Weights of a small GPT-style language model, trained from scratch on English Wikipedia.
Size: 10 layers, 7.41M parameters.
Architecture: RMSNorm before each block, rotary positions, no biases in attention or MLP, tied embeddings, normalized queries and keys, local attention windows, shifted keys, gated attention, a norm inside the MLP, value residuals.
Training: 549M tokens, 4188 steps.
Each number is 200 + 40 x the weight over its row's rms, rounded and kept within 0 to 999. Layers, rows and columns count from 0. The size before them is the row's rms in percent of the matrix's.

# k: layer 4 attention key, 224x224, rms 0.0792, rows 122-127, columns 0-223
# q: layer 4 attention query, 224x224, rms 0.0781, rows 123-127, columns 0-223
# v: layer 4 attention value, 224x224, rms 0.0734, rows 96-105, columns 0-223
# o: layer 4 attention output (transposed), 224x224, rms 0.0705, rows 96-105, columns 0-223
k122,134,232,206,170,218,206,226,210,191,211,208,263,209,209,185,127,151,132,151,187,194,292,213,214,156,166,236,208,144,135,165,152,214,178,176,169,119,182,207,174,193,108,123,197,201,248,195,229,158,189,242,209,194,202,206,190,241,177,219,285,329,255,191,265,225,187,212,194,221,227,173,202,172,206,192,288,239,237,208,212,255,181,156,185,253,198,204,193,220,170,161,119,229,208,234,189,196,155,136,141,216,260,191,116,211,215,138,184,258,207,169,223,246,215,224,248,190,270,219,201,168,218,152,259,226,280,242,252,238,236,178,170,170,183,158,187,127,113,186,232,214,195,217,268,200,162,217,150,168,204,190,178,201,192,176,206,196,226,248,226,247,160,246,110,224,208,232,207,178,220,204,191,100,165,210,178,241,289,194,179,274,198,144,175,227,220,196,149,178,213,254,247,211,191,205,179,189,277,143,233,143,199,178,226,153,220,134,243,219,196,212,258,219,220,177,170,123,289,125,242,192,254,154,197,160
q123,122,106,240,169,192,148,189,200,227,190,230,191,175,229,275,181,190,218,193,169,254,154,222,180,172,142,169,203,203,232,239,218,157,148,145,197,222,231,206,162,170,139,222,188,228,238,175,227,152,196,209,156,198,161,175,268,122,228,193,140,168,219,183,226,183,170,158,190,226,238,139,156,195,204,188,259,256,258,187,98,210,250,203,207,214,84,151,227,213,168,159,153,203,214,149,164,206,214,271,138,210,155,296,284,181,209,225,248,230,163,199,204,189,186,198,195,138,231,251,232,274,188,229,223,232,246,184,228,192,194,159,192,152,183,230,202,214,217,229,130,209,160,223,242,208,259,187,227,187,200,199,213,159,217,221,175,194,251,123,156,191,188,172,80,172,219,236,190,252,228,193,197,172,168,227,171,177,173,161,284,268,276,233,178,209,207,213,139,225,244,146,156,184,138,322,164,217,284,154,198,231,187,235,154,227,119,166,134,215,183,177,254,189,204,164,182,276,186,215,227,217,293,148,186,202
k123,132,128,251,161,209,138,177,191,224,162,212,187,178,214,282,183,189,221,190,175,251,156,213,167,177,142,161,225,203,234,247,205,156,152,142,205,224,233,196,162,178,166,215,191,233,230,154,234,166,197,217,169,203,178,164,261,126,241,184,141,167,211,170,246,189,183,150,179,224,243,137,155,193,205,194,264,265,252,191,103,210,236,214,208,207,102,160,245,201,174,166,160,201,213,143,181,211,206,273,135,214,169,295,292,185,232,208,241,217,157,206,214,187,188,201,191,143,234,257,237,271,178,252,212,240,249,179,235,198,191,156,197,156,179,227,207,213,225,218,131,220,148,239,238,211,257,207,235,180,203,203,206,138,223,226,173,204,219,106,147,194,198,176,85,181,212,215,188,263,241,192,210,165,168,225,164,168,176,149,277,260,274,234,184,216,224,218,133,214,240,144,169,186,146,321,157,223,282,163,209,234,194,245,164,225,109,166,132,214,182,177,248,176,198,162,178,264,183,189,222,230,275,145,180,215
q124,125,160,122,150,209,254,209,185,217,243,220,221,176,159,182,133,269,196,240,195,185,159,180,185,191,130,182,258,190,214,188,170,203,153,186,138,156,183,203,246,245,236,183,222,202,256,205,191,252,174,212,197,207,177,224,197,226,160,228,163,226,160,149,198,253,213,213,177,135,215,160,261,197,154,188,140,143,207,195,199,161,227,180,204,200,166,153,236,219,222,259,152,304,215,140,156,233,202,170,158,206,134,205,144,277,145,227,205,197,262,206,213,259,174,216,241,195,227,180,180,203,196,303,256,211,267,263,197,246,199,124,242,291,184,167,193,176,262,158,184,214,197,169,201,212,111,153,178,163,174,159,144,257,190,231,191,223,214,168,197,215,229,211,190,210,183,136,225,145,302,160,233,247,220,144,297,187,167,188,213,150,254,198,175,228,250,158,162,127,189,252,135,184,166,146,195,178,264,274,159,176,298,202,265,173,205,200,184,222,210,201,215,270,170,144,156,216,208,232,181,185,218,193,100,273
k124,130,159,130,145,200,226,199,185,227,216,217,213,184,159,191,145,263,198,241,207,186,160,175,177,182,125,188,270,176,209,174,159,184,158,183,129,142,189,197,259,228,218,169,243,195,260,209,167,257,167,204,207,195,198,222,194,234,148,222,167,228,153,161,210,248,209,205,171,121,213,154,244,198,138,191,143,165,203,203,194,166,207,186,197,213,164,157,247,226,222,269,155,294,229,148,171,237,211,161,150,202,140,211,141,267,158,227,190,184,261,202,224,255,187,198,243,188,230,199,178,200,196,313,273,195,253,253,213,247,186,145,244,294,197,176,189,188,260,159,167,221,175,177,206,206,116,160,169,150,176,155,152,256,188,247,197,219,215,157,195,222,228,215,185,222,195,115,239,161,293,152,238,229,212,141,307,181,163,173,224,164,257,210,171,227,245,166,157,133,185,252,132,181,163,148,190,171,257,282,161,204,286,200,259,180,198,174,179,213,208,190,208,259,174,140,146,208,202,231,180,206,239,183,105,275
q125,129,215,226,201,248,212,232,203,185,190,198,265,224,164,268,175,204,202,240,171,184,187,214,163,230,169,142,209,177,207,194,116,281,146,263,195,247,227,248,168,198,190,244,159,207,176,239,222,124,205,185,200,197,176,243,137,254,200,216,151,265,146,201,193,270,232,171,222,187,226,228,254,170,288,131,179,191,264,215,178,242,231,217,181,258,199,122,169,217,173,183,197,196,235,193,173,180,212,174,227,270,220,180,116,226,216,222,158,175,177,204,269,146,203,196,244,186,202,251,149,262,219,261,174,186,124,240,179,188,226,199,180,122,154,249,187,150,187,320,200,148,178,195,179,153,214,227,209,169,155,169,146,261,209,122,233,231,185,142,171,221,194,162,236,173,154,151,259,161,259,114,200,125,177,182,240,280,152,144,172,157,184,234,267,213,184,219,191,212,147,155,223,184,215,242,257,221,165,189,158,162,134,199,207,238,157,212,162,251,193,261,153,140,224,180,261,177,278,197,138,164,121,210,234,167
k125,135,212,219,182,227,207,239,218,186,184,208,284,229,178,258,186,200,184,220,172,193,187,219,157,235,172,148,189,187,205,187,111,279,125,257,199,246,225,242,170,200,191,248,157,203,183,239,214,116,207,188,210,197,178,253,148,256,187,222,150,262,158,200,182,281,233,167,211,186,225,221,258,176,288,126,178,197,261,223,176,238,237,220,186,261,189,125,173,224,179,185,200,200,232,193,187,184,225,177,222,254,216,196,119,230,224,217,139,178,192,203,273,145,216,194,243,194,206,242,153,268,225,262,186,181,125,225,183,196,224,202,173,126,162,230,189,149,186,329,197,156,175,200,178,147,213,222,200,180,167,169,142,243,228,137,241,215,177,138,179,224,191,151,233,177,145,161,276,169,252,111,191,113,184,185,226,272,148,131,164,151,179,236,245,196,181,211,186,198,151,166,229,188,226,235,256,231,171,190,156,173,129,203,196,244,157,207,165,247,196,265,150,124,219,177,261,166,287,214,137,164,132,214,231,155
q126,133,204,219,226,215,185,218,207,167,151,214,152,222,256,227,262,125,209,152,225,166,125,232,168,197,278,218,141,217,255,195,237,242,182,164,186,141,256,252,174,254,196,233,179,95,213,249,258,148,187,170,177,151,201,228,204,204,254,188,229,234,226,196,234,258,252,160,175,211,186,160,273,233,199,177,220,208,199,249,242,236,218,191,160,244,155,199,238,91,202,230,198,169,141,203,212,177,204,190,231,125,142,213,205,204,189,238,157,186,147,211,150,247,182,146,190,215,178,157,219,134,199,133,272,197,144,218,242,263,204,222,217,157,170,169,186,205,243,261,154,247,195,259,215,263,237,186,113,270,171,179,153,235,218,158,153,159,244,246,169,239,230,147,205,245,213,250,127,204,227,110,218,245,234,199,219,262,128,148,245,208,174,180,231,141,177,263,146,159,274,218,159,257,118,204,168,186,181,221,239,217,240,157,208,182,207,277,226,201,129,211,146,164,176,195,238,210,156,239,211,237,195,132,197,206
k126,141,198,222,237,221,190,214,197,166,165,220,162,223,271,221,249,131,202,149,236,183,130,223,165,182,278,219,135,230,252,210,239,250,188,176,190,139,254,252,162,264,189,242,177,106,227,255,260,147,188,176,172,150,177,234,188,181,260,186,223,241,227,204,239,262,254,161,177,206,194,175,272,240,200,174,202,224,197,251,226,234,230,190,147,235,148,193,246,96,204,228,188,172,118,208,201,172,207,197,234,117,132,189,194,188,179,229,154,194,151,207,152,253,163,148,174,207,182,150,226,134,200,127,267,200,145,233,233,266,208,214,219,154,164,180,184,201,239,265,149,229,198,260,205,253,220,195,103,260,175,185,147,248,230,153,139,171,229,249,183,245,222,159,191,237,201,249,129,210,237,128,213,241,228,194,218,242,135,151,261,218,176,191,193,151,188,255,157,162,260,203,158,251,120,193,173,174,174,210,244,229,233,157,223,173,215,281,232,211,130,224,144,171,176,193,238,218,163,225,216,233,194,118,190,200
q127,131,182,205,206,189,224,232,201,187,264,222,184,224,267,188,169,213,231,172,223,222,239,168,158,205,171,204,206,122,177,218,240,235,221,238,175,221,184,142,223,225,194,250,152,218,174,215,186,285,191,242,166,247,211,262,158,160,195,167,229,270,129,226,262,232,218,184,173,206,239,237,260,158,228,192,90,259,204,161,162,194,152,310,159,171,274,210,246,237,234,231,192,218,187,169,174,231,166,231,228,96,186,185,151,180,183,268,262,171,251,232,153,185,192,209,256,212,265,138,269,176,167,158,161,261,152,274,222,219,206,197,187,257,217,284,155,275,232,216,207,164,218,192,244,218,190,278,243,167,205,190,217,115,203,161,106,229,214,205,145,322,169,210,175,158,140,172,178,191,272,195,220,158,212,221,156,183,173,186,169,204,153,209,166,178,215,147,212,231,161,266,266,231,250,165,243,181,206,179,274,156,204,157,161,228,158,196,181,194,183,224,178,217,235,233,142,207,262,203,183,191,144,140,231,164
k127,139,186,220,224,193,214,237,218,190,250,198,180,211,284,207,171,209,237,176,215,220,228,167,145,210,180,217,201,115,164,227,241,218,226,234,183,216,173,139,229,226,194,237,162,217,154,202,203,283,189,246,182,241,215,259,163,160,198,175,229,267,139,215,260,225,219,194,162,195,233,244,264,153,221,202,93,266,212,159,174,192,157,314,166,178,254,221,251,231,225,227,197,203,183,170,181,246,173,231,229,89,168,189,161,182,189,276,244,160,237,236,153,191,190,209,255,217,267,149,263,181,160,168,170,271,146,266,223,220,196,192,184,255,225,280,152,274,243,216,216,167,210,200,245,230,207,284,246,182,206,199,214,99,208,149,96,205,194,207,157,323,171,197,165,156,146,165,181,196,278,194,229,151,204,231,163,189,172,183,166,197,153,201,165,167,197,162,197,226,180,282,280,221,259,191,224,198,218,186,284,165,211,155,155,235,158,198,177,189,181,214,184,201,231,226,140,192,246,208,198,181,152,134,235,178
v96,101,193,217,231,146,248,172,194,228,248,213,155,195,208,228,235,244,194,191,251,170,171,105,201,206,211,200,163,155,208,281,260,230,257,129,228,203,211,217,219,212,175,232,244,77,228,186,177,228,188,226,158,165,299,254,170,239,131,270,134,229,160,240,195,149,226,241,199,96,58,265,225,219,225,171,217,232,125,160,205,185,179,223,238,237,243,164,213,152,207,165,199,240,199,169,231,167,233,263,179,105,190,230,192,175,176,245,220,226,135,234,230,152,206,246,239,228,247,192,123,172,222,205,219,192,219,173,165,208,241,222,150,236,135,159,180,277,227,208,191,183,196,197,170,276,177,143,231,181,214,151,222,224,260,222,177,204,216,210,184,177,150,215,235,211,220,228,163,152,193,219,178,197,168,179,180,297,243,210,161,166,190,181,209,216,187,230,136,197,209,223,167,162,172,164,184,139,202,133,195,169,151,153,244,205,189,179,202,169,243,234,223,147,260,154,173,244,103,267,177,231,179,198,203,288
o96,094,226,170,229,250,61,208,91,172,169,232,150,223,233,224,165,182,187,249,182,159,179,174,181,162,192,221,227,192,87,237,246,219,229,194,215,239,193,203,194,273,203,207,192,256,239,161,256,231,157,210,204,270,203,239,163,141,304,194,171,144,226,201,160,127,185,231,190,235,199,253,218,257,258,263,264,208,183,216,118,229,186,229,179,190,160,265,243,205,146,132,220,166,228,240,195,181,178,203,192,144,184,227,209,248,211,160,196,218,191,286,228,201,237,191,216,203,163,233,222,174,196,135,179,127,115,169,205,200,231,221,256,197,221,199,162,158,225,260,187,191,219,189,223,232,211,217,121,206,160,167,209,201,225,126,170,200,228,249,166,159,199,154,210,152,192,145,191,144,269,129,184,223,104,147,218,194,177,236,162,208,205,158,250,261,247,167,238,179,179,230,146,191,177,137,204,174,251,153,208,162,192,238,231,189,183,157,248,145,249,235,252,227,157,196,208,198,152,218,290,171,276,179,257,186
v97,096,167,174,272,211,125,195,186,239,200,181,241,114,222,234,233,214,220,195,288,220,184,236,158,207,179,219,143,197,175,264,149,219,168,134,185,205,191,174,160,254,157,181,185,193,203,283,179,158,195,219,215,224,147,172,43,173,212,207,175,198,238,197,115,201,248,147,234,167,186,200,188,193,217,235,217,143,218,176,129,272,236,192,231,223,156,144,196,228,182,222,153,226,167,252,172,203,206,201,138,233,192,172,158,272,191,182,186,176,237,179,116,116,180,191,244,219,171,133,244,257,232,165,178,185,217,192,190,241,219,211,223,215,209,190,194,205,289,119,255,214,166,180,175,229,216,86,202,212,178,235,258,167,155,256,178,209,209,145,232,265,206,247,199,173,166,178,145,181,193,176,214,131,180,229,207,202,237,197,174,187,155,208,149,202,202,265,275,153,263,206,172,198,252,276,207,237,240,237,205,182,232,214,100,238,146,110,187,225,234,204,159,166,144,232,205,250,237,239,153,217,127,210,145,199
o97,098,190,166,215,131,245,157,186,220,186,246,184,226,239,173,253,230,183,184,210,204,102,200,191,202,217,233,209,249,177,198,246,219,215,196,232,170,114,198,249,197,141,162,213,176,148,219,181,256,246,172,270,206,142,126,199,202,290,149,209,185,171,222,175,139,215,246,158,218,223,237,223,184,187,248,192,226,214,129,201,176,224,133,174,194,173,164,215,211,219,218,196,225,195,277,203,197,200,183,217,156,227,239,176,148,211,219,170,190,223,178,211,186,153,216,207,246,207,128,189,149,160,163,199,218,271,137,174,183,155,222,143,115,258,200,236,173,280,224,235,206,174,153,230,212,167,224,157,175,224,178,256,273,254,210,287,100,279,234,182,205,230,180,101,157,219,201,210,171,187,228,124,204,202,203,198,196,204,155,149,148,191,203,171,165,219,201,186,92,255,234,267,167,296,148,160,246,134,229,190,235,242,305,156,157,140,229,224,252,156,226,140,207,237,209,157,250,163,168,128,130,208,210,207,198
v98,094,216,212,250,224,227,127,244,144,172,179,198,141,173,212,191,208,246,208,200,221,185,174,183,241,200,213,187,212,182,333,219,203,185,166,194,194,237,133,202,275,280,184,226,119,208,161,209,233,185,242,172,214,188,164,283,349,174,211,141,246,293,185,308,249,233,165,178,184,187,266,214,191,178,184,244,177,130,177,228,156,211,182,195,240,212,206,210,188,214,196,208,201,167,140,208,278,227,226,118,150,169,134,209,148,186,229,129,192,173,206,161,240,123,195,204,204,207,226,221,235,166,249,171,286,228,226,180,220,237,171,225,187,294,207,181,263,214,241,195,163,243,251,271,116,189,200,209,236,167,171,258,228,244,230,221,212,187,173,253,212,168,171,215,227,195,217,124,308,207,174,203,201,223,207,198,218,208,200,123,171,196,159,228,180,247,187,210,193,192,183,98,247,160,259,205,258,171,168,140,213,198,217,127,174,233,162,199,202,212,211,175,172,202,221,199,214,213,276,199,281,172,213,209,183
o98,097,217,171,220,204,94,205,270,154,170,189,194,174,167,232,147,185,238,223,235,227,184,116,212,241,209,280,207,214,233,201,178,181,218,186,213,162,251,209,144,245,215,221,114,233,235,211,268,237,147,209,195,222,187,176,231,209,264,209,205,269,219,218,215,204,163,222,136,214,196,210,217,226,167,181,180,168,182,186,229,145,252,219,106,203,185,163,113,178,238,200,226,234,200,225,238,165,191,248,123,166,192,150,202,163,170,193,189,227,189,163,191,252,143,171,206,172,217,251,197,99,222,211,249,128,163,191,143,250,235,145,214,169,176,166,220,132,207,226,127,187,183,225,174,164,237,262,133,173,113,107,220,199,208,171,214,234,232,159,160,184,162,167,242,175,170,158,266,307,242,230,170,190,139,150,190,245,134,175,254,205,152,135,176,151,206,217,221,259,218,158,172,220,213,248,214,222,182,102,159,278,207,275,197,187,167,208,237,184,153,215,143,229,250,161,137,205,163,176,190,202,146,272,254,173
v99,093,196,207,248,251,162,207,194,219,286,156,215,161,192,237,144,247,216,211,228,148,232,221,198,250,213,217,171,158,227,253,101,190,195,144,254,175,160,192,275,193,188,269,167,180,175,267,163,193,253,263,120,231,194,180,195,183,180,221,186,125,250,232,141,231,170,192,118,175,114,198,196,203,217,163,235,214,203,203,186,176,157,141,223,194,200,143,258,227,158,159,231,130,233,144,251,261,184,169,145,123,177,249,199,257,149,219,191,237,116,188,164,184,208,247,231,193,219,229,219,187,165,197,213,168,245,193,218,229,203,201,82,199,199,212,197,216,248,163,120,200,174,178,174,241,243,206,174,68,133,215,225,161,218,166,232,235,186,196,180,225,190,142,173,229,239,169,163,238,179,215,281,248,178,202,188,217,215,207,158,210,140,156,288,178,228,146,237,163,262,174,127,168,195,157,201,185,179,222,138,199,218,160,207,242,197,103,182,222,201,194,119,171,169,210,166,231,183,222,216,199,135,275,175,142
o99,101,176,169,133,166,175,155,194,210,166,212,221,286,172,249,185,271,239,215,235,285,250,131,239,255,228,203,216,133,215,234,167,271,233,207,208,216,216,252,219,121,150,183,170,257,192,200,146,149,217,195,179,208,232,212,210,202,273,196,270,225,151,175,179,195,224,245,140,276,186,185,213,226,198,198,207,179,164,196,300,237,214,154,212,130,164,246,124,188,221,129,187,167,186,171,255,216,174,217,98,221,248,201,184,130,241,149,205,194,272,212,184,155,202,235,261,227,246,235,247,170,217,186,245,162,155,147,193,289,181,217,223,227,219,226,171,191,251,247,190,213,126,206,192,176,206,254,183,153,214,253,246,221,185,170,190,228,162,191,137,152,173,202,187,178,218,246,288,259,245,178,145,154,269,200,209,207,192,223,181,264,220,130,226,150,249,117,195,198,236,148,210,217,206,51,201,176,242,133,210,174,212,186,129,189,215,209,207,156,205,240,191,218,224,219,184,213,169,232,170,250,214,190,210,141
v100,102,243,189,251,216,151,148,146,223,198,263,198,240,219,130,290,168,194,178,191,129,223,158,214,207,186,228,213,186,148,240,248,269,136,232,224,227,161,205,195,162,89,247,229,145,178,153,227,267,205,167,181,195,241,165,110,180,193,227,183,249,206,196,232,155,220,257,261,181,176,158,159,143,235,215,178,174,148,233,177,220,144,237,251,138,193,203,175,209,217,315,140,156,203,148,199,160,140,219,276,202,208,196,253,195,218,166,290,187,190,208,166,192,119,247,181,209,159,220,229,182,175,189,112,158,224,171,263,160,239,200,141,233,181,73,176,248,143,198,206,242,234,214,166,243,157,218,199,220,203,202,197,202,237,180,157,205,250,236,230,134,260,194,226,213,223,224,238,225,214,202,219,129,213,199,178,181,185,154,235,206,331,250,208,192,145,201,155,115,193,217,235,201,211,181,178,196,208,93,206,143,205,222,183,226,253,236,215,196,242,158,243,217,185,214,212,183,141,181,166,229,203,207,206,250
o100,101,198,224,208,268,106,275,223,145,247,179,132,204,243,174,206,262,195,164,179,220,170,225,243,270,247,222,246,208,138,206,275,211,185,215,233,218,257,171,190,172,236,233,222,218,234,227,194,150,211,152,203,179,157,212,262,212,168,175,232,245,120,209,181,173,173,212,244,230,237,258,236,151,167,224,219,205,173,194,211,129,193,204,166,196,145,177,215,184,184,240,229,153,219,192,238,261,169,119,186,153,223,244,182,161,136,215,256,140,86,235,146,211,219,254,173,234,187,196,235,291,248,240,224,174,208,193,250,171,257,196,246,216,191,152,257,239,144,212,221,206,231,150,115,213,194,143,268,209,245,158,235,147,219,215,241,194,121,247,154,221,160,215,217,264,235,238,148,226,177,162,196,221,160,222,185,186,223,199,305,144,203,194,205,206,227,216,190,142,226,227,286,257,194,236,190,166,239,146,235,168,156,163,187,223,255,264,257,198,218,179,249,210,226,243,150,164,107,157,237,228,207,235,206,121
v101,096,201,203,165,206,229,132,194,222,130,121,111,174,212,189,106,230,206,200,258,196,205,125,196,176,207,140,208,243,173,181,247,251,207,217,181,224,162,127,264,237,202,253,192,233,231,169,182,199,152,148,259,158,138,197,180,187,198,147,210,330,180,206,223,199,164,242,199,183,287,195,176,239,199,240,187,249,268,203,222,192,215,215,193,226,169,226,201,258,262,219,222,235,167,123,165,189,194,208,166,182,200,207,231,153,193,165,214,232,254,106,228,266,138,187,203,235,252,137,95,219,198,102,286,195,231,190,185,216,222,267,160,255,294,177,199,193,268,246,125,226,201,207,295,228,172,227,185,188,195,192,236,211,252,254,196,216,229,143,188,197,194,154,188,210,207,235,216,164,174,154,112,257,208,213,248,217,163,162,148,260,202,185,167,175,158,226,216,258,163,171,206,172,222,150,185,208,208,237,211,218,207,173,181,132,165,276,238,186,223,224,207,225,196,147,152,223,220,210,165,236,195,134,176,137
o101,094,114,178,165,172,200,264,106,230,120,224,104,198,222,162,197,222,307,223,222,261,217,146,161,167,220,190,188,206,253,259,132,278,179,175,188,218,264,133,162,161,228,228,256,193,194,278,230,180,150,140,214,197,189,240,246,195,161,195,201,171,206,233,266,222,195,155,206,269,179,195,232,145,180,209,189,201,210,213,185,179,210,239,187,188,174,218,192,180,265,217,207,159,175,141,183,131,218,201,205,218,251,257,197,213,131,206,177,257,203,134,174,223,152,208,204,271,170,295,178,245,257,246,207,126,135,156,180,193,171,219,201,213,167,223,220,240,184,215,173,200,178,193,196,230,204,215,178,157,198,186,213,134,209,250,197,240,202,121,207,160,102,171,205,206,211,204,190,196,142,175,178,177,183,162,279,193,149,215,215,284,151,170,203,193,195,214,218,228,275,145,260,212,183,150,203,194,275,219,257,245,135,190,186,215,175,216,206,116,260,248,187,190,224,133,167,212,130,204,187,270,114,165,199,117
v102,101,226,162,123,192,246,122,190,211,202,208,193,243,242,257,196,147,193,217,229,229,169,184,215,210,199,185,235,257,153,152,215,189,145,185,223,156,254,230,100,202,226,216,95,171,229,115,198,176,173,224,230,197,160,172,204,243,204,123,190,242,185,203,264,211,175,178,201,200,188,142,184,156,187,176,200,246,223,214,159,276,209,241,219,216,240,233,196,194,212,141,111,270,142,228,112,231,168,264,175,219,188,299,150,156,223,200,267,142,231,154,191,264,229,113,195,143,196,202,250,155,198,206,106,192,179,212,228,210,221,137,264,163,227,203,141,257,147,172,207,227,180,267,235,249,187,220,188,274,248,233,207,180,214,226,170,160,194,139,154,192,282,171,184,163,192,209,160,241,184,173,187,205,287,198,182,141,223,141,232,200,186,175,188,231,192,199,204,196,291,187,236,131,206,234,158,196,196,183,206,188,262,256,195,170,248,186,146,187,191,158,277,194,306,229,236,243,227,240,169,209,181,226,198,137
o102,097,285,236,311,188,199,206,249,188,211,177,154,178,233,204,169,240,204,231,206,244,155,206,143,140,154,291,214,171,165,223,176,127,190,200,194,152,191,266,222,226,204,184,223,198,133,194,250,193,182,256,188,194,235,190,125,197,193,208,166,206,235,296,216,219,141,226,175,202,135,162,178,188,237,215,261,245,196,166,260,197,199,215,215,208,193,226,141,229,183,191,198,202,246,185,146,158,188,219,193,218,158,250,249,225,159,160,222,194,173,208,153,125,172,254,192,187,274,294,154,218,183,169,282,234,173,275,129,131,222,216,180,191,227,257,164,228,229,128,166,169,282,247,205,201,214,85,160,230,198,134,221,199,237,236,173,234,243,177,234,279,255,162,145,205,184,188,268,218,214,198,248,226,259,207,217,224,139,204,165,253,235,199,169,231,242,231,256,171,240,194,193,192,254,233,140,227,175,259,166,257,211,222,183,175,177,207,152,296,219,186,210,211,153,230,218,174,228,139,170,150,140,262,202,278
v103,098,199,235,145,215,270,185,261,142,144,149,153,257,183,184,228,201,175,154,177,302,195,180,200,197,248,196,185,212,242,188,226,198,249,276,172,193,226,146,180,160,156,192,215,261,267,237,142,249,175,213,271,242,183,195,266,181,214,194,141,177,279,178,275,176,131,196,157,260,166,179,140,175,161,130,149,152,135,217,202,126,200,220,198,238,183,214,222,250,183,155,251,197,198,276,141,245,233,229,201,199,210,245,162,169,215,223,220,188,208,202,237,194,224,183,148,145,200,158,261,185,111,206,233,212,122,230,196,223,170,240,193,180,208,194,237,179,160,221,150,181,153,168,212,143,234,215,194,221,230,192,191,165,193,162,205,168,240,192,185,148,230,154,230,193,180,210,259,160,187,147,183,166,269,253,170,215,198,160,267,213,175,155,203,158,83,204,157,259,208,225,229,210,156,255,181,175,117,318,195,209,243,250,133,233,167,242,244,184,231,210,290,249,228,212,205,270,260,232,243,189,210,249,195,226
o103,099,240,196,218,127,294,256,203,244,251,146,218,159,177,214,226,147,205,234,235,143,161,196,255,182,204,216,192,173,258,198,209,136,184,209,203,200,147,230,190,191,139,226,219,201,298,218,231,210,198,184,225,238,214,170,175,174,156,142,110,152,284,181,200,179,181,166,261,196,163,208,228,197,271,235,241,175,252,288,225,189,245,178,225,231,232,152,180,266,159,244,211,242,193,253,193,204,252,170,207,189,225,164,151,180,221,241,163,216,131,297,174,240,196,146,194,203,185,165,158,289,166,228,206,204,202,269,254,202,211,130,163,180,213,206,250,203,179,218,282,240,223,204,226,219,165,158,187,191,183,149,101,138,236,182,174,193,208,185,226,224,235,183,251,188,222,192,152,141,135,213,221,166,182,260,189,146,202,152,188,186,239,241,142,217,111,211,145,263,190,195,176,251,154,213,158,206,148,230,150,182,140,164,257,185,296,150,257,199,175,239,197,174,161,242,122,249,238,163,248,184,190,213,154,279
v104,096,154,294,180,196,203,153,196,121,163,171,282,256,248,204,207,183,160,191,145,215,220,255,174,180,149,162,178,214,192,126,226,240,211,185,167,189,242,215,156,231,244,235,217,153,186,173,152,258,159,183,177,174,159,195,249,171,219,249,287,215,241,187,261,194,53,221,200,219,220,200,186,196,201,138,175,259,171,213,211,220,237,233,231,234,199,184,262,227,172,77,159,233,121,311,138,130,156,178,162,228,179,190,172,145,144,184,145,212,295,147,197,187,208,152,196,198,219,156,264,205,176,193,230,240,141,182,149,195,205,273,220,232,166,155,237,207,119,199,263,210,152,247,165,118,162,264,277,251,215,236,230,259,209,215,174,149,208,206,185,244,186,170,263,190,183,205,190,177,191,264,167,199,137,205,161,270,218,205,197,174,196,212,143,212,191,178,158,224,168,181,169,203,183,160,208,191,257,262,217,231,158,191,162,186,168,137,219,215,157,228,217,220,217,203,265,170,225,182,194,191,253,203,227,229
o104,097,118,251,272,159,180,193,205,227,208,201,155,113,148,200,227,159,219,135,204,135,190,310,277,216,180,172,172,207,224,131,174,170,208,207,256,228,147,191,193,219,230,198,213,211,245,154,193,214,191,230,186,207,179,147,258,215,131,142,129,203,272,188,205,187,221,212,278,172,198,157,199,247,237,151,157,196,217,197,144,217,245,168,232,228,257,175,212,247,230,190,245,209,214,178,119,154,203,190,187,199,201,149,187,190,141,181,238,202,171,191,149,199,212,191,180,267,134,141,172,186,237,232,240,169,277,189,284,256,191,216,161,154,192,234,229,211,211,213,229,208,207,209,251,172,222,245,243,269,209,128,94,166,206,172,283,162,189,201,215,196,215,245,307,251,177,242,222,183,220,235,222,215,154,224,197,267,142,173,220,136,229,182,193,155,159,227,99,276,142,198,220,218,178,238,208,208,248,166,137,281,223,238,252,245,214,184,262,176,168,211,210,158,227,186,127,145,160,167,236,224,245,224,160,189
v105,101,191,235,159,205,213,193,171,168,118,217,156,259,191,168,184,188,205,167,287,193,237,145,226,183,240,170,240,222,258,200,232,277,193,203,162,167,230,166,138,133,201,228,178,274,219,211,179,226,104,162,211,229,205,189,251,232,114,206,226,172,229,191,276,250,250,273,140,167,141,249,162,178,162,180,210,155,165,207,241,156,159,125,209,162,198,263,184,189,183,212,231,211,218,167,157,276,164,168,217,283,226,112,216,174,163,216,227,232,270,219,221,186,188,214,161,250,192,194,274,195,134,105,200,166,207,143,209,179,214,201,282,192,212,149,172,218,108,283,153,236,181,175,270,146,138,182,199,253,220,194,220,184,228,255,175,185,214,143,236,135,192,127,202,141,115,183,249,214,146,197,131,166,180,211,219,165,191,185,190,167,200,224,224,240,148,191,232,259,144,167,173,259,217,264,215,186,198,136,133,280,211,210,180,222,236,180,211,210,164,186,216,228,182,216,213,261,233,195,164,255,210,190,177,212
o105,095,211,176,155,129,186,264,242,200,218,208,136,147,200,172,233,145,225,165,216,183,239,179,262,194,185,220,170,233,245,204,220,238,196,228,165,158,221,193,206,208,166,304,212,237,223,152,241,266,200,183,169,192,164,204,216,192,169,174,194,132,200,204,214,258,196,180,272,201,244,155,250,218,170,195,282,185,217,224,200,176,163,196,211,251,180,178,223,180,161,241,183,216,251,174,161,217,216,198,228,188,178,292,146,225,147,232,235,165,79,258,232,252,224,232,130,237,206,296,155,261,104,236,213,167,222,311,246,196,189,224,261,241,109,152,223,191,168,253,167,188,203,227,169,187,197,143,186,205,160,188,187,220,181,235,261,189,199,211,310,148,166,184,262,231,151,196,224,268,174,216,215,172,212,257,201,219,187,162,230,187,202,256,239,191,150,310,107,243,215,207,201,234,207,288,183,273,176,227,174,223,200,112,206,207,211,217,235,236,149,266,191,209,257,226,194,245,199,160,159,240,169,205,214,226